config = dict(
    n_layer=11,
    d_model=128,
    n_head=4,
    n_kv_head=2,
    head_dim=32,
    d_mlp=448,
    vocab_size=8192,
    activation='geglu',
    norm='rmsnorm',
    norm_place='peri',
    norm_eps=1e-05,
    positions='learned+rope',
    rope_base=10000.0,
    rope_fraction=1.0,
    qk_norm=False,
    attn_scale=0.177,
    bias='none',
    tie_embeddings=True,
    parallel_block=False,
    extras=['capped logits'],
    init='orth',
    init_std_qkv=0.045,
    init_std_o=0.0096,
    init_std_up=0.045,
    init_std_down=0.00513,
    optimizer='muon_variant',
    lr=0.0049,
    lr_mult_down=1.5,
    beta1=0.93,
    lr_head=0.00576,
    grad_clip=1.0,
    warmup_steps=200,
    schedule='cos',
    final_lr_fraction=0.0,
    batch_tokens=8192,
    seq_len=1024,
    doc_mask=False,
    train_tokens=80730000,
    steps=9855,
    dataset='wikipedia_en',
)
Each number is 128 + 32 x the weight over its row's rms, rounded and kept within 0 to 255. Layers, rows and columns count from 0. Numbers have three digits each. The size before them is the row's rms in percent of the matrix's.

# down: layer 8 MLP down (transposed), 448x128, rms 0.0869, rows 211-277, columns 0-63
# gate: layer 8 MLP gate, 448x128, rms 0.114, rows 212-278, columns 0-63
# up: layer 8 MLP up, 448x128, rms 0.118, rows 212-277, columns 0-63
down211 104:072128105130156143096065141114114152121153120073095188149144135108097162115140133106204170138206057146112106096146126104143139143124148094153182145069139115088143122150096141150128124132096120
gate212 089:128175132128109109147117069216139157139144198129105142158094107057102145131142109126125151099115125075129109119133118122129161082137159179175176121153158159113154101128077100087105143132130147
up212 101:117120146123150098180112144167120154092125092161131061142181113114153152094212211081137080124162151162130083076120144109200093114158179118135160128109124122158091150119154140096108165150123135
down212 093:118141115090134174200095083209145130097197169135152077154098166140127079131133153158090068091105131109124144111132078125146144128125138132127149137150108137107157128135140153158103111159162083
gate213 092:141153126115099136180138138161127113164118112091108143101124123150096122084126177159143177152170146084087176036177038107124127117121177125139192131157098137080105100080111132168099151143086113
up213 098:152148096146186135143150037108079172169172094155113166112077184113148154075150099135122132133127123109136166122162088112175167091088097116159108129093187146128143145138129155174136138153094138
down213 095:156078144168159128143144146151053137102088147188120118115114099137166061119103134146137100134179181157089132106094113148111111077106069131134107088153129129056131136195164181147146130150077142
gate214 121:125134082113181154116084069159124118131061146113143105166173163129180120085095164101140104154092116074093066186114123149149138124128132148132121138089102070139161172135119140137128124153160153
up214 118:139087202216116118151128149088148138093139109116115175107084092162174148171129172135108084091121147153115105117121162114139087081150102105155068087137159135155088080102112135110130141141101079
down214 113:111146117175140136101140153117153130148134165073143063135146209128089153123169136151092180082116100131116138119156148077143097125131165111151122179137089181163125150129140154194145126146049137
gate215 095:130141041135132169137150123089131115144155150110140100108169124147142159115105087160098160081188141153067109182155094176096104119085098149144135082149095126092107081134071127153097097149142094
up215 106:144124119152143116134157130132134153141147146088156149162138099107089219106125166169203097137141137109126114094165197124143129105115190100118145170078139136202130106109127169089098130165142085
down215 101:129137114125148121115098157104137133163133151142071106105116121143179081149183114123135121101138164101131148106059085108117107182122105189099113058112091092132216129105111158141090067172163098
gate216 100:091152102091049105121145121209202109131106164152118130182104126131167118146150072121097096175112141113133118124096159140155154084139159122117151123127129130114125115180089117103084152113128137
up216 104:129100100119082159120141075101080120187144105154090093114104135112158217137111159108112142116107125137117180144082143100107077143133130123192170165110133113174147096095214102164143179125164084
down216 099:100134159179098123163104155179181139109139152099175127180188134098152091124194111169107103151127154107140086103128099127086100127135105178148146110151182118084136058150086128129115120101124185
gate217 107:112113133097126111128149154157139180110181083110155181144192130131128114223123108107214139128068122091205096145116077155109173157164150133139124130164071111130118110121168085102109140147124152
up217 105:127196126129218124131162139129143130101113134134183127161051143140167111201130098149090142119157143114100108163112154077157136094085131141136100110174169107115142160085188125103115106177102097
down217 097:161144099130096148108104116144093158110103138131102105066147154083156128091122094108162137090093117096123149092122142129208082181080122156117119123160184149142100120173123097055128104141117125
gate218 112:164143148144137171151173094132100150055114094117104098102161174123111096078119105194084079109205093172132132178176105127065116113118115132137123124116234108105070180186127152135124123148108129
up218 113:104140116156108126127042181082156142125157150070133162091115130087058122159117123147151125155105159185083143129101060062174141083138129113088072074127119100092144114114154090134162123128157099
down218 106:175143099174097095077145105092137080058100172130166101108148086157138132092151079099115103193096081175128124134117104171118122105096060140149150156138171161133129114116132170070099127184073164
gate219 107:124084178130088135111165183144107169149143160110137110158148139081130147193113118111196075139153132174123096138236126117055159071125137110138128150135114177156134186119124122145158125163150101
up219 102:118096127102106115155076162092162173146130105151127145123137153139106099069168113120101207082150179149104100165086113147091116139139134141118129064113073134096101069143125127161124139088106118
down219 105:184113191109138086083141124113140081164062105131158147096142145106120112151149138131163120112120128105134190084128147094104122149162147085113173146110144078137129134077124126148130104110056152
gate220 122:128153134159072106058139107152104064112097139189106079106176140177095124111095091151168155147107115166097150117160151109186082112157094177128151134109139184146110151115066124167089103179193114
up220 098:092097134175144115090136119141046049111091150142143108106207118120106130085078091132135109156116076093028153112119163061193092110129080180097094112135102135140083135125109161172127146147189080
down220 112:122048137122090109151107151132080139146155181151102105128116109095130108161126117141138137191115107079051100130076125113131165154084110120151102149119064128121081129090112086162080153154196059
gate221 098:108116070140117105093136147159182134145083156128090124111143140149167127160061147104141130112120126134083146161083115157154175147116137154143144109151175156023046122112145133114120153118029190
up221 095:141077100123119107117159135104134133133082145126094138106157159141146156095088110180130150112164130093085163119043115158160161138040108164108128114158089126080085158164075179124131201115087134
down221 108:134140164139156099144102085166178091098132079173125136113126108131092124103127083144130139137174080087141060108210085139129167097203120141141130121107154117089114182096113102142137130142165101
gate222 075:123131149113166135089139098141137137147169095133153114115125074196175093123119183135162154060079186138136115076157119171110157091132136109169154144112091131196184179123127109086188160161107116
up222 075:105112100106138198139134126143130115128144120129082103111113099117085119132157139122074101107135154086177134026106149038083161075106127156141116148108110210153201191177118107097141156138114109
down222 079:116124135147150134186103105137096106062112125076135131150127153106159121235110107115115134116155134085185139100118146141136089164150186156144139128141168079129111120095105140127146110096139125
gate223 098:106167110125100135181132119195146117120199129150164143162093086155140097153075192110165165159168130206141120130152114101095120082146081121130116125143119117186143138111135102137150135126159127
up223 086:121203121111147126162115151135203120110137127133165141113103066135143136121122179110191106157154111142139136117102148134068050097129090125109089141133129092172139088111170129064121137073163143
down223 103:115095156132110096136147115152079084143066140127086113060146124103148074107133108132145090091120171149115159176071172163135130135114195152174111112137101174121135181138171167122178117134089136
gate224 105:060075098194139121114163113090084142146190090132171154152132172162171121100122156138129077112034120142139097094155116178160173160131105143136126155155162103126132120124094123208143174154165135
up224 109:156150133126162089125132145130141155124114103172081177187122088143122136153146061132165094108151150196115112121130166096128157116153189122127065142144114108109135135063115057121149115118154165
down224 091:136124105073128170145117133157097139156055135148109150125108134170150127108112120174133120090145084155183166161147121193176249179088120167113128091094145141110117136110120106111133106133131150
gate225 092:122090180138184168112093114134066096097097107149105118195141176102118093166122161104143124104162102148064140145141149135121075170161152135114148082146147103150105208188088113110105153133103149
up225 093:098117146137088135175136125134101200157090159177112150108119115121094126146108149104114090136125130167121147132152175141031110188142106169142150149178139125083053167192181128101120142120147139
down225 100:073146172125065137141125107132107124087154209090132186108155087122067181128140115035144156129126141150130128178133127139131157098208119108111167091141149192118104110146096134198103130086120141
gate226 100:095087076136141125200163128147160103155111147077130131144096127160185145075155107105107151135206145179135137104088093113106132070116044138172125155151141093159140127151143178094130113108167121
up226 105:130161141157111086097103137108156064114163110196083150196096137133195180185163134164172052125113133131111135120184133130071128138103097126129078120118109181125096126128161100128150110122130167
down226 102:147185063082126147156124109162080121136082094112063117104102118101080139139138119169134162144097109156110158123167104109104140213123133096136157124113146149220060160102147174114145145115139119
gate227 086:113121143105093083110164075156130167152052127125182126137144140125058121196091157167078102110141125135163077087136120127148195159044135125110144137138127112113092092141100117099106147123102134
up227 093:180138146158155151088181108164155103146200094123203128140110120127178089142178135141141180114083133142105077182140105121143141128110128153126072121114163085043109075133084184096144099105117193
down227 107:105118124171108095175109143094083106108030164080068123110095151104134122198096156137111120189098136125148137106106178134177100153120166112150153154080103088121147153162179051144086178154145122
gate228 108:113176181085069155145118100180121120114085166125102131076103145089172127104140091080070198132138126118139132124153112131120130097115125154153079162134156068141135131090131130150151121132125088
up228 103:139100137111170109137076125147133108135174128093166155108180070076157116145036169171192097082133120179156099065205095147109108129089111113119141156138093159120081141151150140117119121113118104
down228 101:118148113147097170170125118184092172145154113178140095138141168074210132134168071131121180175096154132166169074099131117159089151155118091163147107158136105138142059099160105093141091150112076
gate229 099:114145148115137096081134125118121102143109136133168124126059101110138170167047036132106120114105181159128171131156085104143155170105142170172146119096119039148139088146115122109089147111102150
up229 098:146109165099084103074121162145108073094155089177105119153110141177073136092158198135189151192095130098091168081122127090166108109120155111102112139108113107100112171116096124146097104169101190
down229 116:140136111154031154116129130122088135181097126137000091150135119153119143138125237129111161128134142132122099106094091131135118127125134123142097125118082118101120236076124196158190176131119145
gate230 084:105074162125105159115124163098136088047102170144099129080162059094165155101097161135146144141123106155117115151106087125162150140129151214143148146141059133169127121068136091123194088136117135
up230 077:165152074126108094155143102122083177158145074085153172174128171152112128124174074089109148085152165086104119091136164121111078128183167027126097148120177135121101137184053160134109146144122094
down230 081:132072169118126145085094175125150086053148120135181133136140152148148134111155188139159102110138166118096096130128133064114114171188129172123145172072109149144079090202120044106156106077133074
gate231 084:128105121138158128162156154081107121130068123079102053124088161138111155163130110129142169114141175127116110117139084088114107097194105074126124134149192125134145097109129147158098113117085106
up231 061:163140103094133137097102090101150128143068149146126111149127121136083127133114112138139098103149126141132139138082143115144137098159100103111132134164171127104156079104036186080055119110122140
down231 082:122105106144110116114081121064124142100154179117109153140126090106133150132151112164091088130114082131124163149096171152098196172100078124132093092212167181146130093090129148111126181162128131
gate232 097:132177183122128149128189099100149136153155105134173077092092139123125115186102181146153150126063193154126116108090083124176178152154145170145116153145136101121148148141132121111128162109180132
up232 100:149088091098090119150148139152127101097148166113149096098107165109132082061194178166101114091118128120112070142161173071141167077122075149102090101109082134160151177142080126111167128116088123
down232 098:113167098124120135132136138103091147072087136140138126075130128140173083095132116104116098153157125100131096144121118133144151152127133135086113200150118123125170102133108145099145105146106131
gate233 101:122176128220098108123181150134170151071122108155123131089129091092144119129103088103143153108149109066116149138138160115112132102159091146137096156104125104169114128084111144082157164166137140
up233 104:108128115080103111156165162168072121169162139127087170167188196160122088133167159160088111121133168126121095122122127142131139094081110105145095099159137192140116081132131131133087165072112127
down233 100:155143077113105093153109105113101132180106187151181116125119146139120124115129145131137072082088126115108189152096152201124018104158145109122194179144139122170143135166148127157110097128133062
gate234 083:125142107118114150141164150122108098121114101091104142108121186166187151131138163073074138145130140186115093105119105038096151118104140143133127081157061120174165125090169099123164130129120186
up234 087:099068062126132135101165059127102089121110112097115125103103148130102140091105175139140060153154116129099124135125174099124083108090089190144123107121085134065129066121132138123130085163114144
down234 092:096156141158111174104130170124080171119161155126167148109129085120178108158123178091163140129084109150140129097122093219095066186123103097095093155120141127227081102053134136107168129123175128
gate235 099:110167100122073091159184169147070125099150114143145108141102134073169138179097153132081204121125133131083164122102115173142145141148142142129115140149062110081091083194203111093144150119147174
up235 107:179160095098180105142138123118170185099095150094086129119115120164073116090152122146106113136173157141148130136124136076095177089135078108115198112161147148136133166107126177149113163114106110
down235 109:129179132095121099113125153135141141164130089118126152164125130179097161183126118125101175128175090175113131097172140126176135096090136081122130142104145144171111127103101133096139133164118147
gate236 101:096119140087132138066089136133149115135113152120135129102119104186114177122128100125113131135175097141154138058106110043191152143125067135132119155064079162157100161119155116108140168136109135
up236 090:079126123119166084136107081117109142147137136149085155142115052105101058121080091134099115210183075149118118157145141096142129161076098157152170143107136127097116120107138135086140175141149138
down236 109:181144137137125145109174164109073152130041144163185106099144164140163079141163124141150106078109175165124143139108168191088113070142166128188189153155166103197188118086110174113144131150126114
gate237 118:141161133191124139094118126142107170171160177115111179176156159010143098157122104081127104150141171156139142083172075155103152106092097171111133117136131130071089135157138179116185110105109072
up237 103:141129106120151202149096117151142134116129203123098096147133197156107128114109071122181106118119195072143126127101149115158151139155063126080117125113099074113131146106045127155205134127113160
down237 098:135126095163142104137222125153140076151167139154115129104096124137149117111101220145090154090122053118122123143115162099152180182150135142125099121137204128137085173101106104160144107127133141
gate238 098:130103173161115156147093148153097139150121135113063131148138163207101137098116144139155149093161113123172139140126127115133120110170127148141129137191149091165120119091140136117143155225148117
up238 102:205127133107126148221186131138148159098096125129097107145131118153139112134191164087126107136132096126131146111145140165109182091162125139105183094204137103123099053130131116158142085159133119
down238 101:095169096112069117148080071136116107123157124097102167108166150178159090168140113115090080186098120116147129142144141188148164116092075189121052119172141144104091114175129154127097179173163126
gate239 082:115137164172119146151069112181127194149196087066146171147200151094166114123153119176158121105111100148101189120114077154068158081144147190135125144067139126136129123151116114134126147094163179
up239 084:130146121072129155128162112093114124092061110116129073083128115150157130096100158120196148159141089091142122095083125126171153182194122182141153168173158167080125098097079135103201112122141118
down239 087:083177148146115137106104123109125148082180094176172160113182125087091113088151091130140084080106112139124145125133086146208131096158131205173129158104095148107147143133106144190131114135117122
gate240 109:121163139053151088133143112059127111140157157107114142066149153121151165087151104128130118133137117073149104191120138149160183124136065102140120139151085146141128159157120162103116119123124107
up240 105:109145160144125113128150125078187124189164124103113085125119124145138124091155110141076084122035080143132147147178145182143125196095172176136110135137166108116151102177106157164134120161166156
down240 104:102092165133094120112124133138148143118142107126084142128136142121118046100133162164162148151125142209103145088176171103116130095145141195128129178070158160136105133103061126096161142121144147
gate241 105:172098083143089106158113135108112116088128156142137166146100133130135123128133108063119107101206103104103147138122102148116127112103142131205133127089144132110117102077149117100154100114081165
up241 107:115090145157204164139198128129122152161159078162157132121176137118086090148071128139176169176100131139156121131141199136158180078124086145065136143167134154099169124158156139121072134120140131
down241 095:078150119136159203122042135148133103174144101114111168123151159157133112080154141112132143125073155127109157075101078159135157090104137096070067183136124140157145098202133078190129075155145167
gate242 115:113126092138117124124124193130115112122135127143038163162132146136154112121113151140126142078203138104091130144164115145113186169189165153123124115160147137119107167154112177164135153163119131
up242 126:131104111143076067121097133165184133159166104146113151115125086065128108175132125136111196120149157064114080118145146146160158067117147139123110130145106082111126135123157109103128159236067145
down242 111:156129115107120160135128082167181123070130145092103152163113100127114165108094123081174169158174137155127108115104152107152110101090100140137145151150124129075154105109161134110098147188077054
gate243 107:120120114171085135061122143152128130119134165151122115104119115170164113128109148136184100093164148077126151111081116164134093197075104159207078164165135114151126188082143142159168163122122057
up243 105:136138140137110128222128096189142128148111114128169138102099169131129152145147144121082067097090113140105187167092190187070156107136125102125153125162171103102095101102123199099107069127148107
down243 106:144133150117128143118144119190132076148131144158044116140142121086087118189107074137116083153082117204209117151142135068088121105071167141134163125115150163097093101070144103088126066138109115
gate244 100:131058126139107099061174171153171126104170134137128161143100141144156145146152097107111076117179145135100158105085075163150109061085153178169075124058119111072141117089160123136088120107129120
up244 108:187167153136160131123129178144132110099127152076148153128136107166137180116187162138107202158084144166156104094156211197098140124075131105141169121160161135219109110124111159086091112095120159
down244 110:099121111103114136099087111087179109157175133124027105112142170116113134141101113099138111107122059070124105122140142032128127138121107098091169071064100135134139096197154154147079104129125150
gate245 102:082102096129131065162179153111161179139120118128110162132113109113105071110063097077094105099131130095106112166144114108159121143122129114148092070142095067058100218076091102131192149154103138
up245 104:114117174148181079134104147119120165128143112119216084154143120157186142156107123123112158158104108157163048099100173130162106109137125170075185118150139161176149126109084085153045154152107123
down245 093:130084060105130131143108091106162162139133151154177140057125146077136184115105062098146139161181114119111071147167056134079145140108159101168132098116109044057110147104119120113077134154126129
gate246 101:104147127135134146116167163082152110086181090150091197119140117139139192152112164147118096167144143144137129054131146151089131132157164094151155050151167122088074158099114110083130106080123137
up246 105:134097119116114087148093162158168141106181134194148135141135133161107177121107169147096091067115190122165133128108131117110127117135121175109104169124089112128125103146085095094057104120165130
down246 095:131109128139116093130122122123054111138129148108122069181105109194122150140172097138131106124118137163134136091130117093173127086192182133153123152130166161181117120120130169064136114087082128
gate247 104:114132149127185157128175199095115108103145095169103082065097151130149082103088095113107179142147148121137195033058105177130140135114150155164116187145159137148139178153164095134142123132116099
up247 101:123162153153125112162131107113110120110167099161161088147104054155133151166156105158105086099040129177067102154092096174125164121062145137083057077140154186121089132069101114092129070154113111
down247 111:092081129123056114097144110130118144141064112119031121173143099140136116189132126103148130174123141153129098180174093066114122143102134120105108150164086145015112095119121143113082148110168137
gate248 093:168084137131087118150096112145113126097115104085130111116098089069141116125102173097090102158139120132140182082131100135136101125146124168173096096066134171119124143130155109102145148128087126
up248 110:148138140129139099157108145091176122152115126088083197116130152139116129129141067128111155106086186090094110079169129140159163120115120137150141175106069155147137109110162113108175184121130164
down248 098:063181178150147175087181124164124159128129087161120136062084075099125091101145204084144097133041103143119129133131096121073133136159148099133128115134143140127123164083111164148137085130085115
gate249 096:139132115153093099136141131115151155144116108124155092075131105165137082131074148122145130199121119104104111181087086139135191189144082122130133111144078110058092137136163177138100117106154062
up249 106:104187167172100124131151035178134086135162114124087156161154125139132121120158182140127132105076154073106137056195107126103136134164106136156144075140116066119134117097107143100105094163160163
down249 110:154146151170126094138150195114116155145104125140156165151111131057091102151115080131186154204098116107139212127107184114139082150128188113167149153099080183169076121156127171127130127105125131
gate250 107:107160084159139135102065160123118112094152155127134149094129098188101135097077072085174108178094100209139083109207126086110157168104143121069131183114147086085125150177148104136126105137119158
up250 083:104137088131125179088074176113092098084103151127174134123146099178125078139113112078153120228107117211114073170135176133151149083119133121106135178167152108085171100137156124123122140148119145
down250 108:092132193152112165106140180161069108112099178129163167179118141073187115113183206133203121111092150134146086138066161153130156085125109140135112038083074093171137085118103131145096149132100115
gate251 103:156146144186139102157162132092147141153173127119105085139151170122107127116149152093097099134167134149096162165167114146109121129168136121140113103115167094024214176133115130131165144109144107
up251 106:072141053178129138083145148111162114190118157167123128137122135137107140093128091122080124109124133104144124091126164157156160090047190094107109172150127141117066104112117083155119125124094096
down251 105:089127156095126154173091166122119147125071116134140139172128151168171142087152083126134140086130180171146122087161161111074131059124077163118110142135159138107068123167092081130148144094120185
gate252 104:134132158076148141110136143147105120159111118136130134101116176133141137117142105152115180118133153103134165111170176127139140194127135148093147068147065190131077149109125065161170119112152158
up252 112:146070141124124146095102160099084134119175209091149108154145130151191128128118124132098179127141113123159107139162132142159152088092148132168133131151084070134096129129108109183142140120122083
down252 103:180150127168156146064127116156129148094130107120156088168123099095162151127115186108107133110099173070182068170109165104111125199139162074136101133120163140119122117060131148105168207164059156
gate253 100:140069152152117077151136138186106066210060142057103158131140108096125123136121097062071127160094117124138212109063141085169159129139133141141159089097108129186146156133114111115105139076132180
up253 106:084124126137144112204088142166079131127060090096172085095161127105078135127148151146138165140138076207145150112133136109102131131190076098110179070132171126180121116166115171065093137108153131
down253 101:174098115123092192207078117111135145119135110123075122096149151131082173188106127102170179160090110078110067100146111123101129111133168148166100085128175133159126130101132148108111147080103106
gate254 103:099143116132131149134123095173142139126101152203133108069195139155126148120120134165120063133124106151183136128079104128091134125070049168133075114145122132092091177107166182130080114059127130
up254 122:148118163114099168088090077112139143148150174141127116109133147098106097147119142068151075165094063071168137157163155143128174087108126102145190154097146121091121187132096212141122158138055141
down254 116:123171117182144146137183123157129125130110153122150142128115159149155164101120165142133123114158168159128146153093088101094156226168126151073157130110127120203202109117089116136096113128147108
gate255 116:178102114163130098194132167130140109130160086117109141146111112135137131107138166083202105080115186140120167127170149090147089083144160108176143128116156153103148141177166143148188120098083107
up255 116:120120090099144122111105192106153165068160094131124137151114160134158178092129146126070157144141143119135144117100175205123144095065106103126146122103115104127170114110079118046149163186195112
down255 106:109189140172177185060167187118142128131102125132103135133129185111179131178069094115105161127155109104122098110126120078100098131125126133144172079134103080087164087126096158163130102143105124
gate256 084:100150107145170125196136169137125160087132120115172117104132130156094128127064100172092118165132172073135148110176116117085093129206144115146122142100123124146101086148177101118121149093114158
up256 087:099045109087119185134138129127146152093122143156187093115155098161171057157189215177120122098069150148162117153112154142118139150155170114144139093180160093076155084100162072141097119181148079
down256 089:077097154077071114060092092104124116102078158100080133148131112095125162159122141088116179127104093203094097107171176053148165126151124187096135112085088172083146178114147157118113150111156137
gate257 070:152120125121119135112104159173083105170082102104132169119161155165173165127145131069124149146083115144168099101151082116104151101178106140090121180167115121127160151128222144115189104162151141
up257 074:093185142117125099192085122123157158153101150121146082099109121161082098091103127101072133103128188126175070107133098104168135102138070170081190114140105120146106163090114189126086138127140123
down257 067:083169106129114106220092147118126111099137166109133122141159095090063092154157102136051193111135139167156098138099121146131095115112110130120037070195133135135144181133142087105145101105181147
gate258 084:136153130159090123125193150118097123194184091079104150133135114130145181161114096172110137159115132177171121127073140074092167129146127128098144078073111126128129143118120059072167136161129154
up258 092:149115095147144182144119165092065105086133109080166131099081137101104136109106152054094180145109124147126147162148117118112125167130107146169121125197095065105120127092186172139099080099093128
down258 080:096112110122153153117103122120149122141148154174069173130110165103147063108136131152089099120169094154059109111093152148127184099175192110062108149119077109171120188093082145092112129152149233
gate259 102:111101087134101141113141093124204093089143130150139111150137059193178112136109183101178164104126104078096110144096179053169167101185130165119124145074116160118155181086157101120114073102175094
up259 100:047096087106146110157169154097076221159140119153119078171148128171117128054115131107120088134159134127118179123159121120103081116105140163131089184087177144149184082165134181167157122127112146
down259 107:151144179110121135151136134138062060078183103134120124090130198116127103096151145109141062114129214152115122125154141100120125124127075129143134062191089148133125146175117142109074167122106164
gate260 101:049113087101151139132090149176106102121136136133061090116147165168077197200125099086183103117107129143139124110115112078142117193101116165131105150118114135034119141091107095101155137108146093
up260 100:144099060090147119083037110110170115110115123104113145126066123145136155127109108109140143091118154092134101132142196085150109071109113079139180160158121161119128125126071126120185158115096132
down260 098:134191137174128123112128073127147139157120187109055112088110125129152121112104145188104057125107122108192146137148128113074174147163139168101146155148105170086175137087157154139136083148100109
gate261 098:095165150109093160135128103109153145145088144111114156095170161179139141130113098126089128108141134144141128127109086125144139109143149151154184182123231164244103155148109143144130068112171145
up261 098:131116098105130095118155149186152152125181121158204076173125069141161156106168107167112080101139149083120140195191149092125102134079144102140094119176072182125169145111177118096114130118148099
down261 097:100118127110110126157105163192050108180155099124149112081065116125140097123085083159163142137144125106082094136126062099119103105128166089092148125142160107131141141139186138113132111116122072
gate262 110:092148086142078160112087127089115096138185092156096135149101120143143130196150163143121120131089130160090154165145151079181130023116164132142158188135120072080124119084167063074118091148080133
up262 105:103150168123145114157087093183093141170109130168108130108138096111127181114143117141090127060179129150060149117143151123155171137071133171117138130136108105141073129142144114157127125079126079
down262 101:090165118156145111124097169165093094164172170090120140170112161150169181151131106182143072132123152097088130144092110126144106158124109125087068117112107096141144133111131154179123080135115172
gate263 075:168116114109140159124132113156145120144144121165170092100077141155081131102114132086161162068054126116039137100153132146150076147152086125190163122056138103149163136139175130135187164176155088
up263 064:171130180127197226110089119095142135175206149149175115142098125138110087127102119117166163092074143114045152133149156161129107127144062127137119118107125181105158076106130150124155146178149151
down263 083:108145193180148149108077142082089108211163140172158150129119097123123097138101167142175107135081120115154154142153073150108139158156039129189136153127149157111103131138070080131083141108106180
gate264 111:179125142188115190196137090152105136105083203134092148121127131065132085150147129135121171131130130117165160117095137072150188178180112136189113101173167126178144091079117133134156052140164153
up264 109:166153126102117129118162142052182103129099152155116174149128160107051109142132147137170102172131208159146138174173157109139142105129090163125099181089117110148117139144117128069150103106162134
down264 103:085076145136136142181123128135137112084093199155134134168101125095143100152042195131116175166143151093101132158111151154106147131081065231080114188150115059115116125144148127060103051093141123
gate265 106:100165116093083088113163104130125152122139155090117062185155155117155160113108141117170138190138118087053090122098105154129078122139152177083109106056135141130130178127120051152107080125102116
up265 109:135132151109117108110161138104086098145185155112038130126086096167109147147142141163076121182140143167148141203115203074122148111154152217125151117101106139155129119129119123133139187158155180
down265 099:148135139146129105135130132188111128150168122102125149059183106134128129167116146072151133097117085141157149143135082141090151090135037140121164148140079144136126095128165182187088051169120067
gate266 127:162162151121125179131096121163150087124182147174143120084133130121134092169150110097164133186125109137143113083150159130125151194111071125118116160114107089123091168133119166098139086150089084
up266 120:123162191145087130162085123178147120131133126180098141094092132072150116162165118105174132187196158130097150116130179150121161167131091144151100183135144107146120116138120101135126100104093081
down266 129:039114126154132157153199118160166100144122206109123153125113104129137165186116133126148103150121137163122102161094143080116169197127113167098092101132090093071145194093129120139124111106142057
gate267 106:103112095174047179090156153168110092166159129129156112165115071135158099172086098135113197194137146094141185124080116182160180089120143124106127112121167114110126166092132134154132168065137142
up267 111:143204113175110093126158128058162167139087115170167177150095135159116129141169123099147136163080153113209149139101147150165141148079104152117066164137093126104174130123079118071141087097143181
down267 102:076120122143128102138142086182180129134128185115151118081129165125139164143168168131102080077111164120051072155160135079079098105165156165159073086097166108096078132169201088075174130141103110
gate268 104:096084102096125106141166156156102104131115114153067079148164092123175100102127164116143171142130140104098147117088115130075107130120161138145121061096111172112170110189135125097153139127128175
up268 093:146097164122047138147113126147160074121150162159149105163157171183187114112091141115055144179129166148106133096114124153145129140132170100072078168110153155117149113147050116130172126126133199
down268 097:149184101158133118160099159104153094140106115143119183075098138143118207139153153120175112149134157135128115141145102183088147055159134127109095149126122106110123096145155077141123140143132168
gate269 108:130185155149088133126070161154111149097137052135091120100088110086120127170075127160106137144133133066118186137174114097125127124094111141102143102132141099149137109065073149088106097183079134
up269 109:116098107094127118125120112105072144143167110131077210122163123069111159077120166119151084114125067069080167105092150099118157204121199139133111094090126109072113125123142125116156115182186075
down269 102:145099111120107099177071092092176165127094151132129145173114088078117126136183108169107143124160145129042121077137097120147101134150105124138098147119095096064141158116097098120132145168125156
gate270 091:124124118131157166157079118141131135084137141164115118111116130124137131186141124140135113088170143162119081156117142126153119131125162122152124100104065162107085182093104133108107128133053117
up270 098:148106147160094098160114137104081122132134141126121155132122101149121096127093105148081078118122121161133164174157123158118119153066126151150115101139225106040116111133072156141112126075124158
down270 096:119120071181103153146160103138110181109122072139088090176117112117130183101103152158114090138112161093133133117146134142118154168148141101126168107103117087160085212124152127092134061148173127
gate271 088:173181099164199111155112086153087162159140159113044074168104098143119146121172051149159133129101143117087151184158185137145144134114121144100118102154105120121096178138140187191095146121168135
up271 076:130145129108133174077104147153133127123126113060150151131178184206145147111117166120084162155136111136139137093130154151122097088156181049122120151120157119182128145104141069073147102138109146
down271 090:195119110130174098143109076135075162121120161153097047120083072111145182062178157108094151149155101120120113123162174153148158150134140180104082165135098112069122137142183119145083128134100133
gate272 106:086149154103086107099112149043082118121154127185147071142151188148078055133153114145147143129170092167141104147102100091122157042128118124130143135132129138094114129158149109172171104149154130
up272 121:146146101195104138125137086125149157126117097083120065113122141080147217055115084105140107159075174094114141146099102161083134123077149093144082129182123114098148125088145127110151141089108116
down272 107:192150091138144192131123103118185130089095080116095153159145150136151151167135102180044071151098151088053111124127108095125109098119128095089129126106128181128090106094137125098203138146144113
gate273 114:100108051134134129135153140113130103089087106173087117082128090146151077097125109124172159149134147133128125120089147145179108155170134081142085144141164142120126163082132133190120118128087144
up273 106:168056119088109166137111130142108132140104167139185073182116071122098174071105176098118106160140107181126083104130122108072117147123144167167149070161140135173100146196092154115127159155144151
down273 104:113089125140149162076122158133134130095167194121136168158152163111135139149158127124112095111126183120108102059197126128121081149166142128156135164062092067142127070109138112145089117071104135
gate274 096:122131130137157163212157123113112182151130145124181111084083116140111093151117137101118096141160105086128158096179175162126179190165069108111108091178171058135140175137122186194110144107107098
up274 098:161095108120183098122092153214103098150108164132133146149146104116131171121184130146105159127145136083138164121148178130091167109142118102104117158148184148147101124150141191131111095146186159
down274 098:108162165090108129125122104142137117097136187153116160119162152202058110138134130141119093095108176139171099146184118190120120109089137122105095152109122133122121096126157118179163112115143133
gate275 107:189134180157129103125132153133130094074121138175104112115184115158110150085146111151155131153172104106152133185180101084189129142139102145078098091098110093124129102159155148105153152146083169
up275 107:136158131080113141141052199119163141125137136101125162170056131085107155170148120156108154131115105136150181137137111145092171087134112155126108072173091114198087142092139119164083125074111110
down275 107:154128093115114150083157115120146099199101094099117161149084169127062150116028098072109140119141147125130090196125125142149128130137156135131163120110130166175167088094111129117208103086144182
gate276 094:077121089103119116132136187115156139111120118125126094103105115071097070111122109141140133125139118102192149151166140106111154134098203118147080103151137135080129092133136170108155120088095074
up276 094:085150119137182128145157098136164171106027050124128118071084154175099164104077122123146152136107075142167114117136108138149150168092165115129152096117073106181142121136115153097158097148147124
down276 100:181141129135126140093075117131127124162177142070165121212154075158120120135152165094110077087139126136091185104111207132169108133115000093183163088152132107130092148089145051126096131146159151
gate277 111:158127141093158127139107164103100045066199106128111109127200119163137137108115181142147108126140133122117147074113120066107150156063145115119137129095160098138103151120144159135104095120091096
up277 102:157114138142091116093126140121162186117147079204130092121170096147114100109152138112186115120142125066098135142099140146095134095154131122132064114080146122163119176129149135154178090106136152
down277 102:081126131155116172137164118149117122122080153164110110148119107073128135132151114175069149119099155119197221149102162182146133167136168135165120134119036064207131105124117138140149169028093124
gate278 107:150124096097102102099151142109092087127150158139120125109047112187152085109112098091181115135103112199132131128085124143143118107103122147136063095182143117140084125122148117168159098128133152